config.yaml
head_dim: 32
norm: "rmsnorm"
positions: "rope"
qk_norm: false
attn_scale: 0.177
tie_embeddings: false
grad_clip: 1.0
batch_tokens: 32768
train_tokens: 266600000
Each number is 128 + 24 x the weight over its row's rms, rounded and kept within 0 to 255. Layers, rows and columns count from 0. The size above them is the row's rms in percent of the matrix's.

# layer 4 MLP up, 512x192, rms 0.0728, rows 256-301, columns 0-47
size [102 103  99  98 101  92  99 104  94 103  97 103 101 105  99  99  96 102  98  92 101 103  98 111  95  98 109  97 111  98 105  97 101  95  96  97 111 105  96 117 105  96 104  94 107  97]
[[137 100  91 127 155 107 154 115 124 156 115 131 122 128 135  89 162  43 148 118 170 101  86 122 165 149 144 141 147 153 132 150 144 121 146 117 118 141 154  93 139 109 122 123 103 120 120 108]
 [125 168 141  71 135 135  92 108 110 126 117 122  90 131 104  97 179 103 116 109 137 117  87 119 124 157 114  97 141 137 110 164 104 101 100  93 124 106 169 105  73 116 112 100  92 159 126 154]
 [110 120 123 115 161 161 128 146 117 115 146 142 121 129  90 122 141 138 122 115 136 124 119  84 132 136 182 124 106 160 134 110 140 139 111 138 119 123 169  72 140 148 137 113 150 115  86 186]
 [133 148 135 158 111 110 118 106  66 134 104 120  98 101 121 150 149 134  88 119 123 104 149 107 127  85 106  92 116 130 113 134 157 136 140 158  81  80 149  94 161 141 125 141 114 108 124 118]
 [134 153 110 142 138  87 110 117 165 127 137 124 119 125 100 132 118 113 141 181 125 121 122 102 127 137  85 117 129 124 105 151 127 155 153 115 108 124 139 127 118 177 141 156 133 122 170 115]
 [143 166 135 133 151 141 108 110  99 109 150 120 135 153 140 125 160 164 146 126 133 162 115  89 183 129  99 141 130 165  78 169 145 152 135 141  99 102  98 145 118  68 123  93 164 120 138 122]
 [104 122 111 119  95 104 126 126 120 137 128  90 173 116 121 144 154 123 131 134 128 143 132 168 178 106  77  97 144 177 146 162 104 158 151 133 149 144 156  68  99 105 133 102  91 149 121 126]
 [125 141 128 172 126 135 116 104  94 154 139 117  81  85 156 136 130 127  95 153 111  83 163 100 114 147  95 129 102 151  92 117 107  97 138 148 138 177 212 146 132 135 144 151 152 127 112 116]
 [159 141 142 150  91 110 118 127 176 142 203 101  93 157 117  59 133  71 120 125  92 119 152 122  89 151  70 152 127 115 149 126 121  73 152 126 104 111 142 128 138 173 141 151 112 144 163 133]
 [100  89 152 143 119 127 126 129 110 123 119 116 148  98 141 113 128 154 116 108 111 114 162 171  77  93 130 118 151 136 155 149 123  90 142 152  92 137 142 153  98 100 117 161 129 130  93 114]
 [127  88 181 146 109  96 133  93 157 124 137  81  92 153  69 153 116 127 117 174 168 136 106  96 157 105 129 152 133 123 111  94 138 109 176 166 144 141 128 163 148 136 115 112 126 133 114 130]
 [138 129 166 142 122 129  97  99 155 126 123 121 113 137 123 123 130 101 118 115  92 112 133 159 115  85  88 144 140 118 116 156  74 135 151 148 132 141 125 134 129  98 118  91 135  94 118 101]
 [132 170 138 133 131 124 129 120 104  96 138 127 128 126 139  92 138 144 149 132 139 155 160 156 140 155 131 148 125 112  88 128 139 125 163  73 144 156  77 128 138 101 136 134 141 102 127 118]
 [120 138 137 113 125  81 133 177 116 166 134 144 116 119 122 138 139 111  81 152 103 144 130 139 100 124 103 132 160 124 138 154 126 154 103 137 124  76 140 105 129 129 169 115 108 158 172 127]
 [146  97 165 131 116 160 115 125 125 162 136 105 121 128 105 111  66 118 162 127 113 149 132 128 123 145 132 119 130  95  99 111 141 179 166 172 143  98  97 100 133 120  67 136 121 101 163 136]
 [126 116 134  87 121 173  92 152  99 119 136 120 108 150 118 110 144 133 104 149 117 155  84 152 120  80 135 126 144 130 129 134 135  81 100 153 151 138 131 170  94 113 109 129 140 102 176 105]
 [145 108 108 110 137 110  89 113 139 151 154 141 102 171  91 141 137 162 137 144 129 116 116 100 169 150 145 172 173 108 110 151 125 113 180 146 132  95 137 123 154 163 107 135 105 129 133 114]
 [141 111 120  88 144 118 139 136 142 130  69 100 189 125 122 109  94 130 115  84 149 122 185 157 144 129  66 148 128 106 140 161 108 155 155 176 140 148 146 128 125  86 176  68 101 117 121 137]
 [ 90 100 147 146  91 107 151 126 149 119 187  99  93 127 137 149 113 120 104 121 140 128 126 107 108 104 135 127 102  92 151 129 106 180 132 111 148 127 105  76 105 108  96 140 130 137 136 115]
 [113  86 149  91 135 167 112 114 112 138  98 113 123 136 111 144 118 145 137 104 150 118 148 110 146 136 117 127 135 134  97 122 122 130 152 164 177 156 138 156 151  89 139 146  53 132 169  89]
 [118 174 154 133 119 135  86  97 124 149 123 114 165 145 176 137 133 146 123  98 125 102 137 127 120 113 136 138 110 117 135 115 121  97 139 167 159 136 117  97 132 144 168 135 118 124 154 145]
 [ 79 131  79 153  98 173 122 128 130 168 141  98 110 101 127  79  95  72 126  81 121 123 140  85 108  90  97 112 102 141 140 130 158 150 140 146 110  92 149 153 175 126 130 138  84 152 153 149]
 [165 121 148 130  92 163  98 170 133 102 146 153  97  62 115 113 106 178 120 127 142 105 140 131 119  85 152 148 103  67  92 139 120 111 149  96 137 146 136 132 163 119 135 130 133 134 122  85]
 [141 137 153 146 180 123 129 166 164 129 118 167 145  81 102 125 133  79 111 125 101 114 116 142 125 134 105 132 120 134 142  81 122  71 120 131  98 142 170 119 139 132  96 127 107 115 109 154]
 [128 145 161 129 171 160 110 124 109  93 119 119 129 127 137 132  84 146 140 143 141 143 122 164 147 140 140 126 104 158 132 119 146 159 146 113 154 148 137 112 104 119 106 144 109 140 137 103]
 [ 78 118 132  79 114 133 155 104 113 160 120 125 124 123 116  84 140 132 121 104 140 146 104 132 138 149 140  84 152 150 127 148  91 129 168 138 116 158  82 124 132 158 103 129 127 127 142 112]
 [132 100 121 106 125 131  95 154 119 110 126  76 149 135 118  99 106 121 112 112  80 115  61 108 144 105 121 128 133 115 160 157 102 161 145  93 104  93 201 164 138 181  82  95 143 115 158 134]
 [140 128  97 147 118 145 149 131 140  89 161 114 134 126 100 124 124 177 150  97  70 164 101 117 131 102 122  89 160 119 147 111  97 104 122 138  92 128 109 131 121 115 174 144 103 122 126 146]
 [130 156 101 130 104 149 194 119 135 113 110  90  93 138 134 181 111 139 185  63 132 165 146 144 153  93 170 156 178 134 165 122 115 126 140 129 146 103 121 135 137 118 134 118 118 150 147 170]
 [114 159  89 132 170 135 128 147  97 118 128  95 124 142 147  96 109 136 117 142 114 109  79 156 126 165 166 154 176 128 142 115 111 141 123  97 128 102 120 146 143 119 122 139 112 146 129 120]
 [131 135 148 155 128 110 198 156 138 108 167 137 126 152 128 132 137 117  88 143 149 134  93 171  93  81 156 109 142 103 155 104 138 111 110 114 133 151 115 123 141 170  84 156 129 112 122 148]
 [103 147 148 114 149 159 160 167 112 116 142 104  76 113 118 148 151 106 151 163 130 151 117 106 144 150  91 138 111 147 118 140 109  82 133  97 148 130 125 121  78 168 113 135 114 103 142 120]
 [124 160 108 119 130 125 134 113  92 118 131 116 131 129 145 186 159 127 134 124 128 130 132 124 161 131 153  89 175 126  89 157 128 114  91  97 143 151 148  92 107 128 172 143 179 115 155 106]
 [121  85 139 108 152 129  89  91 185 124 125 140 137 156 173 153 143  99 130 124 147 142 172 113 169 120 127 132 126 167 106 125 132 103 144 145 115 136 126 131 104 117 157 153 138  90 117 108]
 [ 96  98 139 148 138 129 129 136  88 100 143 100 167 147 132 130 131 128 192 122 111 105 126 112 143 127  59 156 125 136  89 153  98 112  90 138 138 110 121  89 106 110 167 114 113 107 136  99]
 [126 144 107 129 131  72  98 174  95 131 139  83 155 140 108 119 145 106 144  82 135 160 147  65 113 160 130  90 153  69 112 179 142 143 129 156 119  97 100 143 126 139 124 105 125 112 157 159]
 [139 106 157 145 119 136 109 146  99 132 123  86 127 121 130 131 150 111 159 114 127 143 132  97 180 101 136 111 149 104 162 115 129 115 160  94 129 154 118 112 129 158  94 135 129 110 121 140]
 [110 153 105 141 162 124 109 119 113 116 129 164 172 117 123 136  91 139 130 143 144 107 134 147  97 135 154 122  72 111 122 111 119 132 110 151 135 127 123 125  73 139 157 176 144 170 122 170]
 [115 116 121 151 129 148 112 157 131 152 122 127 161 129 128 148  90 120 116 122 115 147 138 109 162  71  94 115 102 163 117 137 106 136  96 120 154 125 129 131 125 127 104 119 118 115 156 127]
 [132 170 112 130 101 132 153 151 168  77 116 141 130 124 108 104  80 130 133 103 110  94 109  96 138 129 112 146 149 128 122  80 133 136 117  64 122  87 119 133 107 184 125 157  85 114 118 123]
 [104 131 130 131 123 101 143 100 121  98 141 154 128  92 125 123 129  92 132 131 123 154 114 101 142 122  94 108 111 129 142 119 107 122 120 137 130 134 144 107 141 134 136 115 154  92  86 130]
 [146 114 162 148 146 100 117 131 106 122 120 133  84 125 183 117 119 137  96 107 121  86 111 121 113 203  93 140 140  88  92 142 115 136  95 117 136 111 125 176 104 111 141  93 114 119 116 134]
 [160 142 151 128 142 131 123  86 135 116 113 135 151 185 158 128 133 138 143  94 130 148 170 104  80 159 121 169 131  90 142 136 115 106 119  97 121 158 124 133 124 184 126 154 137 100 110 133]
 [109 148  96 131 164 123 140 135 128 145 153 133 144 143 101 150 132 109 110  73 136 113 158 114 136 171 122  80 105 167 109 135 148  67 117  99 174 117 146 141 116 151  95 130 150 178 135 155]
 [145 133 125  91 149  89 129 120 123 135 121 110 119  83 142  96 142 154 117 139 129 130 134 133  98 125  96  81 121 136  71 133 151 154 149 137 137 125 125 131 141 177 126 159 180 127 144 138]
 [151  94 143 153 132 130 147 161 136 141 118 128 142 114 142 138 126 129 124 137 108 140 125 137  79 131 122 163 111 132  94 117 119 103 101 130 150 172 160 118 150 114 125 129 143 143  99 127]]
# layer 4 MLP down (transposed), 512x192, rms 0.0723, rows 256-301, columns 0-47
size [102 104 102 100 101  94  95 103  96 103  98 103 102 103  98  99 101 101  96  94  99 101 101 114  96  98 104  98 108  99 102 100 105  94  94  98 107 104  95  99 104  96 102  96 104  98]
[[121  89 130 131 114 119 115 160 101  91 164 127 143  72 126  72 112 153 101  99 107 152 130 150 134 134 131 165 168 127 138 148 142  83 139  89  96 132 122 131 162 103 135  99  90 152 139 113]
 [128 104 104 115 188 138 156 172 100 123 113 127 139  89 127 136 124  76 132 141 128 143 136 147 163 160 159 126 157 164 146 121 127 153  96 114 171  89 137 112 148  91 100 130 123 146  95 133]
 [125  85 103 169 144 105 139 154 130 107 111 118  76 128 162  61 111 154  92 171 161 127 123 129 132 104 135 150 149 140 150 107 148 171 120 135 139 135  81  84 129 117 128 138 120 112 109 162]
 [130 141 136  64 144 114 126 125 158 122 141 120 133 124 125 135 116 104 133 144 151  85 112 121 111 147 144 151 157 116  97 117 130 138 131 142 110 156 120 132 131 142 117 177  84 123 123 151]
 [117 113 115 120 135 121 148 123 126 104 108 115  90 147 139 141 113 158 126 151 107 144 142 166 151 129 141  99 139  90 159 155 161 159 131 153 113 140 124 153 112 133 157 121  90 115 164 148]
 [169 109 129 120 132 125 100 110 140 144 160 167 142 117  72  82 117 147 130 138  85 131 145  96 149 113 128 116 111 136 101  84 138 122  94 150 100 141 140 135 165 109  93 134 146 176 177 141]
 [180 111 144 118 144 129 132 140 131 123 135 114  85 126 126 135 104 109 167  85 149 124 112 104 117 137 153 166  90 139 176 128 126 129 139  96  99 112  90 129 117 100 136 154 143 129 185 149]
 [141 112 107 127 138 124 144 128 169 107 131  93 131 126 147 128 136 141  83 152  92 115 119  81 100 125 134 115 126 132 174 107 132 110 114 170  94 144 112 161 140 165 104 145 126 138  94 129]
 [168 148 112 167 154 119 117 145 139 137 154 164 124 155 129  74 113 122  85 106 114 145 164 125 130 152  92  97 144 105 148 121 138 147 182 135 161 110 148 119 117 144 135 111 118 146 117 145]
 [112 126  94 111  65 116 117 132 135 127  65 107 152 122 125 122 130 175 129 134 124 144 135 140 139 137 151 130 136 102 110 127 139 119 108 102 104 133 159  96 148 156 107 134 117 131 128 168]
 [136  61 115 116 122 126 185 135 132 131 117 153 155 102 119 126 140 145 136 157 170 131 114 137 144 155 144 166  75  92 154 169 131 122 136 120 142 104 156 119 149  92 122 113 141 131 176 139]
 [125 147 151 156  90 101 155  88 157 153 115 124 132  81 150 130 130 171 143 115 166 129 179 132 143 153 123 123 114 132 115  81 137  99 166 106 127 139 129 126 138 111 121 148 140 130 153 157]
 [145  86 128 139 114 157 120  89 140 160 149 139 172 139 149 147  81  95 140 132 120 122 155 140 151 129 115 133  93 137 152 132 141 134 155 138 133 150 144 163 107 107 137 109 154 106 157 109]
 [154 123 103 128 122 132 126 132 131 122 160 160 150 116 134 114  88 139 136 117 144 119 135 140 115  93 114 149 171 110  53 101 148 144 150 155 111 155 149 125 147 119 102 196 127 138  96  71]
 [121 113  98 139 126  85 115  95 127 141 106 137 159 101  87 155 117 104 137 115 119 135 120 138  88 123 115 150  94  79 136 163 114 117 131 113 108 138 140 124 140 108 134 163 132  96 135 111]
 [ 89 152 117 152 120 106 110 124 148 147 143 119 156 111  90  91 196 120 163  97 155 102 159 161 139 147 146 131  96  99 115 151  95 141 135 121 126  69 107 133 128 128 112 142 128  93 185 157]
 [129 113 129 125 156 133 138 141 150 174 104 131 115 106 107 128 120 162  66 175 135 132 112 104 148 151 140 142 125 160 153 107 137 122 170 152 149 134 106  88 108 119 116 116 144 139 109 120]
 [154 112 138 123 123 123 160  85 110 129  78 117 144 155  84 156 121 152 121 140 111 107 153 139 106 115 123  94 129 151 123 133 101 120 155 143 115 106 133 122 124 139 135 129 128 125 139 138]
 [111 142 141 136 100 115  88 142  95 187 103 132  82  98 136 101 137 114 150  96 138 152 157 119 125 135 150 142 146 121 126  88 118 144 131 149 158 107 138 115 125 115 126 138  91 137 123 139]
 [123 164 169 114 114 121 111 129 106 120 116 174 146 128 115 160 143 117 107 138 127 124 123 145 111 130 107 140 161 136 106  94 101 127 135 139 149 112 120 117 182 123 156 137 176 133 143  88]
 [131 151 131 116 110 131 128 160  93  67 143 111 114 134 122 143  96 102 142 181  89 160 116 150 125 171 103 122 161 139 139 135 135 145 134 117 109 140 111 106  83 135 103 126 136 150 172 113]
 [150 183 110  96 118 113  97 196 128 134 156 142  94 176 121 106 102  98 136 116  98 131 156 178 147 138 106 109 104 106  90 106 153 154 140 151 108 113  98 119 173 150 134 132 159 161 123 126]
 [159 150 134 145 128  71 120 117 121 110 149 143 211 136 120 121 123 150 112 127 147 133 120 140 138 139 104  96 120  97 115 149 100  80 109 105 119 145 107 116  97 123 109 143 119 133 133  77]
 [ 93  91  95 126 123 155 121  99 111 170 118 160 111 104 111 149 107 123 163 104 131 144 149 134 149 152 103 126 131 169 116 145 135 115 118 125 115 156 158 103 136 142 131 111  84  86 132 101]
 [131  84 125 154 113 150 136  99 134 116 111 177 137 134 125 168 140 116 103 120 151 143 107 124 134 132  98 181 138 104 118 129  81 192 125 117 143 146 145 108 115 111 127 117 101 159 124 117]
 [134 135 140 135 148 117 120 119 123  88 104 112  58 129 119 167 106 179 106 129 134 124 115 129 140 106 102 123 132 124  96 156 104 172 104 128 129  94 119 140 120  78 193 129 145 101 102 151]
 [128 129 109 130 148 186 128 179 109 152 109 116 132 137 146 142 115 149 108 123 134  98 178 132 163 117 121 143 131 159 148 120 135  79  72 125 104 139  85 121  91 145 163 171 118 127 137 132]
 [ 96 132 143  88 140 113 114 137 148 119 130  92 101 140 127 130 135 126 141 134  80 138  94 138 125  89 139 134 153 124 146  96 151 116 141 149 173 125 157 159 144 151 134 111  89 127 101 141]
 [126 154  90 111 103 150 107  91  89 103 138 138 106 114 149 112 170 158 181 168  90 180 153 126 107  82  99 135 135  97 160  99 156  98 127  98 102 149 104 144  96  96 152 132 107 141 157 120]
 [131 151 127 141 115 144  92 131 166 107 148 168 140 188 138 160 137 150 117  91 147 127 175 114 144 109  99 134 124  94  96 113 132  98 122  56 117  97 139 140 128 139  95 121  88 135 146 128]
 [125 127  98 119 134 133 117  88 141 178 113 140 168 122 151 143 168 159 199  98 112 115  94  88 115 152 110 102 176 159 147 143 126 127 180 148 159 156 161 115 151 148 153 119 154 116  99 151]
 [104 162 118 110 102 133 102 177 159 108 163 156 121 130  98 147 128 106 151 133 167  97 147 153 132 132 148 160 152 122  88 116 164 141 137 137 116 150 155 149 111 158 174 128 122 156 170 100]
 [113 108 154 129 147 169 119 140 107 171 124 153 188 106 112 134 119 122 112 167 124 123 112 125 112 115  94 139 146 128 166 129 100 157 122 157 131 167 155 134 142 114 102  88 105 131 125 119]
 [146 156  75  75 144 152 142 161 178 153 130 140 179 160 139 149  87 121 165 137 126  99  87 132 151 184 122 151 167 109 164 122 158 132  95 104  98 112 147 152 137 122 107 108 129 117 122 143]
 [160 105  90 129 114 124 105 103 133 125 156 142 110 147 135 147 121 174 123 157 122 171 116 148 114 145 122 155 140 118 115  96 127  90 207 155 122 137  57 142 115 166 105 153 152 131  96 159]
 [126 147 146 139 124 115 134 103 153 128 119 112 136 122 111  94 122 171 170  86 133 101 122 127 162 106 132 160 123 132 118 128  83 151  99  99 139 155 118 125 165 112 109 135 133  94 154 158]
 [ 84 133 115 101  88 139 156 155 179 139 116 153 165 140 149 114 157 137 163 103 129 109 133 130 127 128 121  94 125 119 125 130 132 111 144 126 156 131 140 157  73 163 130 113 164  99 124 111]
 [135 127 146 186 137 103 124 108 139 135 141 143 119 161 129 157 158 138 114 110 120 144 106 163 137 150 100 115 146 116  71 136 114 125 109 114 108  94 121 170 132 117  78  88 159 150 155 165]
 [144 108 123 120 169 163  90 152  98 137 135 141 149 124 142 153  92  67 107 145 122 131 135  96 162 106 101 121 115 133 145 167 146 114 101 146 127 128 130 142 143 117 126 126 110 149 160  94]
 [133 109 132 130 138 150 133 107  90 171 112 108 129 122 120 142 166 108 126 108 120 149 143 119 100 129 121 100  98 150 128 182 112 108 117 197 139 145 119  91 122 111 147  72 165 146 124  85]
 [124  96 122 152 177 113 143 140  84  95 158 139 142 141 130 116 144  96 128 140 100 156  84 119  89 126 147 121  80 153 164 170 133 126 146 109  88  90 153 122 117 110 146 111 137 135 113 117]
 [106 159  96 110 121 158  88 163 148 131 149 172 152 160  59 124 129  92 139 150 127 164 122 139 105 122 106 126 140 123 130  67  81 107  87 139 133  91 157 119 162 146 134 141 136 138 115 123]
 [143 171 107 111 152 134 173 147 117 128 152 102 122  84  98 122 122  92 123 120 160  90 135 149 105 111 125 116 131 100 113 120 146 162 165 153 153 123 109 164 159  99 177 113 134 126 121 107]
 [139 146 128 157 105 137 108 132 108 107 165 143 142 128 143 130 122 119 137 137 114 157 148 123 133 105 150 195 147 127 124 101 105 134 159 114 174 146 106 103 124 169 127 123 115 128  75 137]
 [165 159 153 123 127 116 108 147 147 129 107 147 153 165 143 153 141 139 120  99 143 124 101 137 148 128 121 150 124  76 120 159  98 143 147 110 107 133 108 117 133 159  84  69 123 137 144 127]
 [136 128 153 129 146 136 109 185 135 151 135 136 115 154 165 105 112 125 125 149 129 118 142 154 141 169 126 137 129 149 147 173 135 102 132 181 162 133 132 106 154 110  94 134 125 123 152 136]]
# layer 4 MLP gate, 512x192, rms 0.0775, rows 257-302, columns 0-47
size [105 102  97 110  91 113 104  97 102 100  93 104 101  98 101 103 103 100  91  99 100 102 108  98 100 109  97 112  99 101 105 104  98  90  98 106 109  94 126  98  98 102  98 106  93  97]
[[136 136 100 116 120 124 141 132 110 121 161 119 116 149 118 140 123 123 171  96 103 121 124  89 111  89 145 111  93  87 162 173 111 178 112 109 140 160 135 120 119 114  56  88  76 152 145  98]
 [117 148  93 111  86 132 102 133 105 140 146 124 131 124 108  61 122 126 127 114 157 122 123  99 134 119 114 133 120 143 134  50 139 138 112 153 112 162  87 146 115 130 106 136 137 161 131 165]
 [146 135 172 140 120  86 130 108 136 130 154 149 118 125  99 116 175 147 138 114 165 100 152 164 130 145 122 130 110 137 148 144 122 115 156 141 198 130 103 102 189 131 111 135  75 159 123 141]
 [127 156 131 134 140 118 140 139 114 156 127  86 117 169 145 146 140 125 123  69 141 157 119 114 182 109  80 102 116 118 183 111 124 122 150 156  89 135 140 126 112 141 144 115 125  99 133 100]
 [172 117 103 111 120 116 116 112 137 121  97 127 124 156 129  87 164 158 114 121  96 135 108 142 136 141 120 106 126 132 138 114 149 129 104 108 126 146 133 118 123 135  88 139  98 113 131 135]
 [106 175 173 116 137 109 113 112 102 121 111  67 118 129 145 162 175 148  89  98 109 126 132 130 150 110 112  65 112 127 143 193 128 118 153 188 126 140 129 137 161 122 147 121 129 156 124 143]
 [ 95 145 103 124 111 141  92 145 168 109 165 148 117 145 102 144 136  99 154  96 121 125 168 119  95 134 103 113 111 182 148 120 136 118 109 138 161 132 135 166 151  97 120  98 130 138 178 145]
 [106  91 121 112 147 186 105 181 155 135  94 156 148 116 110 149 115 137 122 119 110 129 132 162 162 113 163 150 123 109 151 147  83 126 127 113 118 134 190  96  99  80 116  82 139 149  82 154]
 [117 138 119 110 149  80 148 107 113 129  95 112 162 130 121 121 175 137 112  80 107 142 136 101 144 128  80 117 151 127 118 155 147 130 129 186 129 134 140 133 149 171 137 148 126 131  91 124]
 [116 140 109 114 119 133 180 137 131 148 122 123 140 177 141 114 160 190 138 142 103 123 107 126 129 155  98 124 158 122 138 110 128 167 112 135 168 120 149 110 157 131 152 110 110 134 154 165]
 [125 168 158 147 135 148 134 146 139 139  90 152  95 142 142 110 109  86 142 128 123 162 121  79 112 119 173 107 139 128 124 169 133 182  67 184 141 113  47 105 115 114 135 134  87 126 112 123]
 [133 131 153 104 129 132 122 100 163 157 120 119 111 118 126 158 111 100 133 158 121 120 102 118 105 126 126 148 129 188 125  93 130 109 155 155  91 127 118 107  56 179 132 113  76 133 180 145]
 [103 141 113 115 149 154 115 142 140 121 163 126 110 119 169 150 102 110 106 114 172 129 166 174 100 104 143 132 128 160 132  96 127 110 159 183 153 158 129 100 133 107 170 147 150 136 160  86]
 [ 76 119  97 139 128  72 141 149 105 162 149  48 116 121 116  85 141 121 110  86 101 168 125 115 105 137  80 143  86 125 141 132 128 121 140 140 135  97 148 179 126 144 143 156 108 128  99 118]
 [ 86 114 169 129 139 136 139 148  99 107 119  92 169 156 115 141 147 137  88 100 151 140 158 125 114 114 184 127 142 115 161 148 164 118 144 154 147  79 110 132 130 129 143 135 136 150 107 106]
 [120  90 140 146 107 126 104  94 107 127 137 130 152 115 134 135 147  89 127 146  72  95 119 109 155  69 114  77  97 117 139 158 120  87 164 162 143  77 110  92 119 135 123 126  93  99 132 122]
 [142 112 127 111 133 151 129 175  74 122 136 103 188 105 104 119 103  91 135 101 127 138 138 127 134 101 119 149 109 117 142  97 148  82 161 128 162  81 120  88 130 141 135 122 111 144 155 145]
 [188 168 127 153 182  91 115 137 101 103 163 138 113  78 170 115 101  86 168 125 140 109 157 116 158 156  82 145 120 138 106 108 138 114 149 119 135  91 128 125  65 127 132 134 100 145 128 139]
 [115 139 116 172 104 142 160 174 177 109 124  91 116  98 118 100 148 134  98 122 138 127 108 156 102  77 132 160 156 148 152  87 124 141 152 125 129 122 121 100 116  97 145 127 170 108 174 129]
 [ 97 147 114 134 155  66 126  96  98 114 115 101 135  74 116  90 172 141 142  94 104 147 132  79 119  69 115 131  90  78 118 133 145 117 154 143 122 123 134 124 146 126 106 139 142 125 152 140]
 [177 130 112 143 114 130 152 117 106 160 168 157  95 132 199 145 126 109 123 102  79 122 140 136 137 142 119  87 109 152 162 120 153 131 186 101  78 160 106 124 156 143 170  81 141 145 158 134]
 [159 151 150 125 109 135 106 114 133 103 158 118 146  94 123 128 113  61 136 103 109 140 146 135 147 120 113 185 113 161 152 144 139 153 105 135 156  68 140 100  78 125 129 118 118 162 108 133]
 [142 160 151 128 134 136 169 107 165  88 119 137  97  89 127 165 145 130 125 144  98 102 146 152 167 129 130 102 105  94 113 121 198 158  95  79 166 112 158 159 112 149 157 114 109 142  97 131]
 [124 126 125 135 146 126 109 131 127  90  92 137 154  90 161 148 123 148 137 160 114 152 119 151 135  93  94 105  91 116 158 131 160 124 102 130 143 111 152  56 136 103 170 147 118  97 152 132]
 [129 134 121 116 147 111  95 109 135 143 124  98 167 120 148  65 143  99 138 149 133 139 123 144  90 142 114 114 112 103 141 133 150 121 159 129 123 119 143 132 148 179  96 131 137 119 153 142]
 [117 164 101 126 122 134 195 173 125  85 153 115 163 152  98 124 153 118 156 117 120 122 126  94 151 134 130 118  86  61 135 124 137 144 136 130 127 125 107 116 130 108 145 146  65 126 152 115]
 [109 134 124 140 145 164 132 117 151 145 100 151 156 102 133 107 126 104 106 121 136 142 175 164 131 161 164 112  96 176 163 171 155 111 110 138 106 141 172 134 120 109 136  82 135  98 103 154]
 [146 118 107 148 106 210 128 140 121  95 110 150 152 163 125 131  92  96 102 125 117  87  94 134 171 158 148 164 111 168 110 146 140 108 147 146 120 107 109 132 144 143 118 146 129 111 131 145]
 [131 131 156  90 158 142 114 140 118  98 131 153 105 123 117  90 122 119 130 172 134 156 117 132 156 128 114  86  87 169 116 108 137 139 130 126 147 139 100 125 141 111 123 131 136 167  95 122]
 [123 122 148 113  93 116 111 126 121 139 139 116 115 147 102 113  60  84 127 122 111 140 139 103 130  81 137 157  96 120 137 196 128 122 151 125 131 142 144 144 125 110 106 114 106 108 122 132]
 [120 122 111 157 159 115 150  91  91 143 136 156 152 133 101 133 100 119 110 167  53 162 116 111 123 130 129 124 133 119 148  97 107 147 116 161 157 131 132 102 124 127 106 122 154 171 121 110]
 [130 175 125 154 124 109 148 105 148 102 109 130 116 133 148 146 137 154 115 149 152 123 137 118 124 129 107 112 138 151 179 101 133 152 118 141 133 129 130 111 154 130 140 143 123 126 152 151]
 [103 114 167 130 151 127 113 146 137  99 126 143 114 120 126 122 134 124 142 154 152 148 100 135 121 136 108 125 104 132 177 106 176 153 123 114 144 109 139 137  66 109  91 140 133 111 153 160]
 [123 139 117 107 143 120 103 151 120 155 136 101 111 111 138 123  89 140 116 136 101 169 126  92 108  98 122 129 154 144 141 121 118  77 147 163 147 136 128 154 126 136 120 133 149 108 111 110]
 [146 143 103 115 118 121 125 128 140 138 141 133 126 148 182 101 109 105 137 113 139 104 158 114 161  97 106 142 101 104 163 124 140 139  96 146 133 114  76 105 128 161 124 118 131 117  87 134]
 [156 127 102 152 196 128 133 123 130 178 141  90 155 137 134 135  96 153 139 136 132 141 134 129  95 126 137  94  90  96 143 143 111 158 119 126 155 130 112  85 119 120 101 141 176 117 146 115]
 [127 129 159 117 117  87 103 136 123 138 135 127 117 118 150 134 148 161 108 144 112 168 121 139 147 107 124 108  83 140 139 100 117 109 130 159 163 104 151 138 126 123 106 141 113 120 151 138]
 [139  95 152  82 137 130 105 151 101 160 157 125 113 136 135 135 138  70 120 135  85 126 144 114 115 128 142 112  76 129 160 138 146 164 112 157 106 126 129 114 148 132 138 102 117 125 111 153]
 [122 140 144 134 108 171 123 117 171  98 101 133 135 129 153 124  90 152 131 131 127 109 142 111 163 121 135 144 142 135 132  96 134 138 147  89 147 110 117 147 131 152 133 180  98  94 119 143]
 [106  89 111 116 180 195 131 143 116 114 145 129 150 145  97  94 154 164 123 157  90 140 115 138 131 125 124 117 137 156 154 133 111 179 145 156 144 116 134 100 163 159 132 148 132  93 131 185]
 [163 135 131 100 174 141 151 159 173 140 137 148 118 161 105 142 116 131 107 135 112 121 104 118 165 118 152 148 101 139 158  89 118 118 151 158 188 120 147 109 112 114 133 107 120 133 129 119]
 [108 134 156  89 127 107  90 139 158  90 128 110 119 112 154 133 148 107 168 159 102 127 132 128 150 159 130 147 134 156 127 120 109 121 106 130 152 100 129  94  56 156  65  93 100 182 161 148]
 [126  88 126 127 151 145 120 148  81 169 108 115 157 125 107 143 166  95 146 138 139  90 131 113 133 162  96 123 131 154 158 127 132 132 129 122  75 129 130 111 139 122 122 102 108 119  99 166]
 [ 73 120 153 123 158 115 117  97 111 125 112  96 110 145  83 116 171 171  78 127 148 129 170 183 129 123 129 105 124 150 128 149 146 102 130 148 178 157 169 101 132 177 178 171 135 143  74 135]
 [100 158 159 141 133 127 137 156 121 161 132 114 122 103 171 122 158 130  63  96 150 162  83 136 177 124 141 128  91 120 194 149 191 161  92 166 119 133 119 120 128 111 155  81 122 125 168 119]
 [156 169 120 149 152 100  70 135  84 116 102 130 150 127 146  84 138 153 109  99  82  96 112 130 116 133 141 135 156 102 155 163 182 152 151 133 116 148 145 101 110 121  97 123 119 106 142 130]]